Part of a small language model's weights: local attention windows, LayerScale.
Each number is 500 + 25 x the weight over its row's rms, rounded and kept within 0 to 999. Layers, rows and columns count from 0. Numbers have three digits each. The size before them is the row's rms in percent of the matrix's.

# layer 5 MLP down, 256x1024, rms 0.0758, rows 105-204, columns 384-447
101:495455447524504488531494512510504538474494459459517497460533456517540492515478557523530494517432566525494509510535466462486547530489549467525488490520515485473492534454463506524523529513530505
100:482503488524456523490507525535501492541465522554531494478502534528540452513466579470488534525471531490471485477495472518500499562493512521481484504520513522529527506501510485512460495497494485
099:507508463483478512497467520492503565536475534482493530488493492525461427505517540520483465481530471518478483504441550515475465519531503504500463513484547453519507490479422480535511512491432533
100:511505495482501500476515491502469485485514482533444479480486508530550529501483505473497472504451504474495514495474526488516488494475500510487513462525493535501497498471501478470491509521469521
099:483473453521485495512517498508536540503455459485480497490500471515471527509549497534535540500491511505496496548493493566529501504537460465533493554570528484511527533500530506483511504541468519
100:493515512496514493510518515481499476514546484513502519461492514466490501494509543493493483490515532480479512492532537509464538489463449531503508535457539503497511500529503446516524510471576511
098:484482482484483436486511428477486517504509498472472524503532490492492550484491522544534515488493492519519497471473493535473463468466505495514517526482488524471507515483496551487505517528533479
098:506466509507501474516502488549489497524502521511506467529502490547504498478501506520493501494520527521475508451485537506504554476524518521486455491528465514474518487479484515481518529505494525
101:481490473484504496497486486479512471477536526503498489485502520521462498446495575478504467519505498511493522514516500478503518540513508468519449480493500487485527520450451449497502570525525518
102:544521502508482521474539494483544461533544489540534472497487506502494486516528554494525493481484520516469526508491486493483521465495527507550476509522518538466531503481421530468486517536536489
100:477549470546448519513501491516490453470501500518545528489442473496514562471469518535509526515510540530489477440494516471499491524522543475501531481497527538482520490457495483494444437525523502
100:535524508478498480538478502505513525543524497459485445528519451514516495517490541509481513506482492517522474499459475463480545509488526513503488513526487543494464525546482523519500487476458492
100:494512498497529492450494520463542468480557510457501492490507490483517499494531473488501537525531509527453495499459528496479504514511485475470464533481504461515447493487510489534489474471499474
101:461490509515507479538495507486496505470438465478492471498485505523489476513492458464529481534473451450514482518472518464536523540483564487510542515510485499431549523513500455532498518510482449
100:469437526502509494508471477535486523525533462481557510525526544497487498473489555531479483491532503517524482480529461547504522511532502522474473514510478451568484553514549481515513538529533502
100:475515529445530520488488506487556472476509527534520556494502538485439532528492484502463523499493496520507495513478510529488504494495480493500475490472472539517466531532571548523492524492495509
100:509512512533484502494518493517501500507556486475539504534463513501422479525529477505551511494461493523492490541509513509490499483563501521491562478502540516527517495502463452467479481545488519
102:519544477511447501481479509475520470475544467496508546501480489486464515492512526472496536527503459536497515486555478501514564535537478496507490466484502471524500493489501497481484532468503464
101:530483500475487504494485536494471543494503489461527455446497538502479527496524523517475481497432474500487528498527504494489509470494468523448454476505485481509525521509497506462520501502486454
101:545450505470500489521454510541483472491475495466437478516480514503487496490519484464511470510512482491533507514539428515520490546472504537486492523497495471581490474534444496492547488520483479
098:529498515442511518472527515539502462533496466483469520464534521516513488486479523493463494468496482471443439510482483473500479494482500510498514508486479506500486550560515502488520538521523501
099:501492491475488449447504496485499443481576529454467468560526499531525472501468483482548497526542567478489490551540468490528513513527508481501500513489536528526559535503528514494521522554474479
100:483514485460452468467487518506524493503494512494454525495492450500499462508519510459493502512515534494492486522506511539514544492509482494527457506470494508535537489499493512515489515488501492
101:451502510505482524483547515487517470490499514494499523495525491485486497502476532498486504492490517461490486500471536461517495478494518482451510512477478511505497486490512515524527462526496511
101:520464528502489546518445525488459482488504470542503452496512508501507508534532538518525477473510546531496475501489482487513505496467499512521472534509511568485487498527495521482507489486486511
102:486488501486533492468506509483496462473479472527500472466510499488533539533462441484505499473510491471511531469485493480485489488477488539522511512516525518491467476545476476446493492473549469
101:492464517526489510514466542512509509482476540502509506558540516466489488483492555468509516475455534537513498494546471501531498525506505534526479493484490483524531489436527451537499513497517473
097:531504476510494470466532504516508504507490465519469498505493489475481542470455535494470483480520450492500509503480519510478537520505506484572497502516496482450488537477516521503480483493523530
100:509537473550526521520511509498466474453498469478462533470516488489497501512491515461497475512502489466497516492503539508528479478513485544549482520536476497497481513466488466519481526487521506
100:511518480532560523495500476506477485485477495539473536486501503496497505499479487443483493498483472501494522554488516482451494525528516484493466490463493477514473505481544502561457456499433501
101:543544514499521483506484484481471490527505494485502512471503469495506485506451525481494439504510544523499553506454509466510458508513546503531477506502476495491504518478536492459499457506498502
101:490477485518464514510525452476516518447519525485509463497501495468461558512520505458484502472546543481497497454500524508498503572536468514496502510509481524529482521521493501497530545505531544
097:532499471515463510511501533483514493509517461454495528467501447503481544491538530552476470528476463469516435496519507547463537513506550537537478489512532484509469506500496493477548536503550481
098:511524472513474524539499548469471486507494501485509439497544514503530500518474509482516468499468507501504443511533480486524501490469485510530492496496524476500518521573520489498482502492451478
099:501498528468465491482497454519512487567461508479506497472475491475545479470491539527552507516473560523507494497478512495520519497479522487506514503507486479529462503494548490451504510493513498
097:523542483506481546471500489557535476489493512570523496480488520519479509537463496490491516511514526474484527522483478514518512490505530530528488482542509544535534499542501508534517516516476528
100:471484478517479492487510491530498468531451501570455512533455509477546503522539477521489505483516479538504512519539485490489505510480456466490525483504498498509480473481482531526514502509508480
101:512538490439512490519435479532553479472526511543519509487513501547549467472514547475467549462478502527492492524520502488517497477568444485509511509514505476474517559527495494495514512511535479
100:484503528490482473480532526576475532513532499526498466529565523487490526486495435481505528477496502436490451475538496454490498461510516511458494502501489503488476471489514477531468536432494451
099:506545519528527485513469520527505449518502546564534535506522518487468439522446542497504484547518508507479487472500486473508510500517489506472495473536533449492470510507498459518500500522441512
101:490446507465445504499494493497474499466504520516493499481499489466524497486488534503525494516551553483517478442449496503486491544500468475512458465494481488538455522516560508530522524512473482
101:510464454541508495480494533470506522520500505498499505533511505495442486478516514472462518488487524510504475463475524475482516534491539495502530494467498473486507507510531506486449502486487489
102:493525463481546489550500481448507452487486517535517510477528494526510558498498520485524493528531425516504501457513501491514499472498537475462497465488455490519481471485484512464487495528531486
099:496465507536472497501493499498462487495461512470481455471527504482525514476481460493491543509542525524478506493452569433500490470496487476535506488484503462477505510554534448528482531470472480
101:506476487507489545455490525498456533513485505474488477528499519530496472480525500495497480454523504493508499508549483544510460505482508495489507518495473460470498497530553501484489507497476448
100:480477523442483506476542508427545454534483505501478458493485497499465460490478504514451491491536543510534492485510516503503530494535492537498459480482467495474513474498543474499494483506519461
100:533536498509480470507499515492509482469507495438514464528539531503506499468503521503497526472462488518506505531479524531483494515483476511507478469461482497481466535513492508446496432517517494
101:492535486497516486486491510512443505485492443480547458472520442487558506521480479493489462484452463517503491523531496548495495494503490518516520555520495504510469540491572512473487488517503533
101:474532447510518463531513532489480512506533467509550491448493497455482484482501490476545511459555502511471551454531489520494546455467561509530534528497498466456480474482507485509494477514501509
100:545510487467556491524499445476482503470498499443504494537510530507484538457536473546453470518472557495511449469523488543472490525467519495485489551486520528497552534544476489523475475532476470
101:483481486551495540487521454511490524533505472500500534527476435502477494512469561508504483503513495535502534502468513476510497497501537525560503501486539506485445510456450526539486493561488503
098:471540478489549518474538516495475492484496470514498497501456539505490491555545475481472519495523470507500518539532527531516494470478502474475490493476465479450515500543505541529497474520481553
100:492525525484494508504512517525540498524508510483468483523474464522492516508502509458463533524495493514492502482471481508512534534501478500523518512525507471481496480487493505505505469529522532
099:471493514482518457494484494469485526481526514453496504518498462490549470505515518528569463485471457492530519478514502488472482508499528500546499531507470453490480492502456464416474532554467497
101:509471511512458471487518499506466491471504543489476540503472483493491476496496463538495525456514500471511533516487486537507488488517491513515495506509498520534492514519561494540518454479519456
101:504500468519518460478505499526492508481459524514473548496499496469490542490492541480508517446475553528506498484523498505509490538460470562505513438497473481474513502511515508539494483459465517
100:494481488525531469528520463487476501475491557504480486493464475496504512533559521515544523498523469491538495505465514501504503542509510495510534470512476510508486476525515502508481508502505514
102:463549509523536489491553494515538496530504545483510508476548508445472482532443533476532536530471528497533498517529471558455491492487491479439514479487544522478503498478477504509509493551507455
100:510471497503506498460558534445492507523498498463474523513486521482531498555532513520491509454469531474505512479472486501531510531504456532481444487459534505462481534500503475512481545506517483
099:491475497504465516500481525502482484502513506490515499508519528532493497531502465483505499507505486486514512504471475531525497494504497512495453503526473504488452498487482486497500525493522522
100:494500470502488519527528484505504506535505505558506460487494493470491467528478514507486507444456517524517514465503518485512548492501488511479470492501504531512537509508442514510473533534492429
099:472489475490511525467511550490509550452505520490513491509503499490499456505525546458507494511525531527495492521526485474525523451518522495506518517524499522494494485507519495528521486458518506
098:496438468497481535541488533480517493519478501526511523495506525522549464449499471492489493525513476461463495488532510468471532481544491523469480501550549455497502538484520461505543488537506522
101:535496487484527499475488481522499487505553454488507528467498503495485512504550512483481551529490504562519497513495484556491509520491494480512503494505527526507492515463513480527491493495543480
100:469479534545453519544479498499465510468476520457510494518522530533478527507484480486510507519552486460490505491537501517485491520498466536498458528554531502512523454509488473540493485535474499
100:495446521506522460460506448454490537564484510480520513518487498490510498495532500500458483479526483505513469528517510491546468507503493524503460498515513490527507532522487495513482522479491560
099:519513497511498442468511457447475500491496490493474475505493503504514479509523472502471494487525431492519454494480494533487506507521440500476532497461506451501481488564484432461462463519500531
099:473498521488483488523511492492467549496484494444457496454518488503502509471446466504513496533529567523470503463505464469519497540522518498503455490499522452473469463451490537474479489549547474
100:490511546497461499522501516508492478477484448551514531478495465500528481529478559513515484476500464544518496477490476519534501497500514504493486455478459493568486498518498507484491463494481505
100:489449479525498474549499508526471511533495520506492485459520484504504494544465462491488481456534468489526515474518491550496468534485488508529488481489501485495470538476472495470499467485522503
098:526535490462512573480519460548496503478476481510465473479420522510486500487504481557518513508461450530509524503497490530473496558526460518499534493496484462498504467486529450492458516532531458
098:490493492494517484525481506487488465504507511477493481542523518495514506514461454501450482516488414491490481469497507521458459525471492445519505482505526465494486511552492530516506472523488546
100:521572456474499472480505519482504498528517485552500503541475535560513476492502547520466484464475496505475459506481543517472520530505466483484526478489506522529470506493497484482506480501519503
098:511513506503525507489512483500486490509511530475475510560486491518441522464470499481494484502534533450513447486460497512505484508508511488491515506476489545512515487480464445503498550503508484
100:514562511530469524532502549518484510533549548496505512480497494520480510470534466497502508477447487496514519512493457461505507526493469489531529489498461489499490506505515476514522533487549467
099:534485521534491510481538493503551476492532538476487439533550478495464501460470435495501487471507477497518508536442507492517498495510521480498481503482466489493478524471524534471509502504540486
099:515502463484501463517531530486483488477532521491506494466510524475497470467490537525528503506489492434491491484515532513522548487496508543502526472530522502515471512527464497524483454502485524
099:483477494531476502459470477488437500473465465492516547474475506496500531494523522520534495515512474480485494520499500555506487442528511536525508524523479459480482505483510463478493492512557505
100:524466520536541504532488488489510504494518481476474532485484501511501559504499512503458526483471468498475524512510548490488565569505494523526522485478465486497513479501488459495509505519519525
100:469496500488497479542527493501466499497476504455485483495491558515426515488534490532498499505533552507504515504491519474496501489466481464522432490518516478460484537495528476516495468501470480
100:504460443465484479470509461480478503533466502578507487498509486495481529544527484474486533488509512469479479498513516483525484517475464566461527551425468480507501519509468525487488492514512485
099:491482473513550502495524524479492473486573518477504487521464490525572473537469497526504479512528584505493529453508511531493473492467482496496533514487525478521511467553439505460459512527503555
099:502490508486490501491464521478502471485492561521532452495488484524512522540477500511466507527520453491501459480509528494503489438501490482509514514522470507470490504522455522477497499492508460
099:477459488534512518508465440487510518529493486511494500499521500499484488492521518494525489489494494542529426514516500509466485483494482495529482533458496485528477544543531510481497499490495489
102:493542507495480484546494510489529533531506510500508492521502569520572498524517501513519529482461468484483493474487503503523500483506502514468535488486479541490491471486467480535507474452531484
098:490507486528495462459484500504476487511518518535454523505512502545549514468519514480519503479474552518472501502490514512512506512520470457544494463503514494542476523467479502527520492476516477
100:515452524544519491581505485504498536544504493549514518520492488470488461477506456506518540480547531524501514451533500488488528501487549499493499515508512490521517517525535475490497489468502537
100:470460542529508486521475472494561508542478491521528530521507476511534497436528495466465512495465524502503489557532477457519492509507523468511517466510481500504473511517488451504470531524474494
099:481538522519482524495472497524508466467495494488534473453542463513516486518521500495506488515455503491502467512533482551497518501474473490492493472538487488482491479476486507473448538548461505
099:504521500507519483473457488475482470523509519503491546476504464481486493469479463512527487506538499493522483423491541529472525501512555460502482508493490542537485500497472467541466484520495518
101:500538470481533497452507471543500533562523458472522534485486485515467533522459551485491526506496484505472498482424495466486475489513536493492495498507535491512471515504496494492492511517480480
100:488525506516497467505493506506532500469500518539482511485495506523485514487510523500520512496529503515525499479505564505477502479537500510512491509520530519464488520503559491483551509518498482
098:536515528474460499499500519502492460501519470514485467490521550479496478523486484475505482564493523520505508513470501516479480512500490521481445518499523519515515500497547522537521486472518503
101:558495504459471458519507521522508535439493531500481512502459518515536528481482517466485534506538492489495475506488512542531453502511516549524453524508458451499501467513509515517485473542498495
100:496514462487482485536504493479517531548499493487550539500490504476483454490496457443501506495540482512512494523540504459542520482518512504549509554464498472530480518497523511480519518507477505
104:530517457514498511503474524485535479444510514472508485470518497537498508534492507494503532490515562467565499514509465472531522525504501509498497498500510523511510491473464481505486501522493444
099:503541460495485469465514549506425452507532520489526491517512546483463503480466513444520501478451450472456446540471517493469498473516487492453514490482492471466485533462459517495515541502548539
099:446528511559527493461458482510514465493538509515452472507507519492498478490520477471471508494519552536539500528513507526457432526505510513511535491468528567475484512517471515475514508510491480
096:530460503467499500461499493459550516495511473528489448525491505518492473525518453473520486518487478545530511479484498494502509478490521543538531499518515491492488503463532515487463527448482459
099:486445503453464496502489470503505486507502500518510493468515485474518497509476490516493530504504524504486496442473522473484490505465483495442498518531453529423483500484495502481488524473450477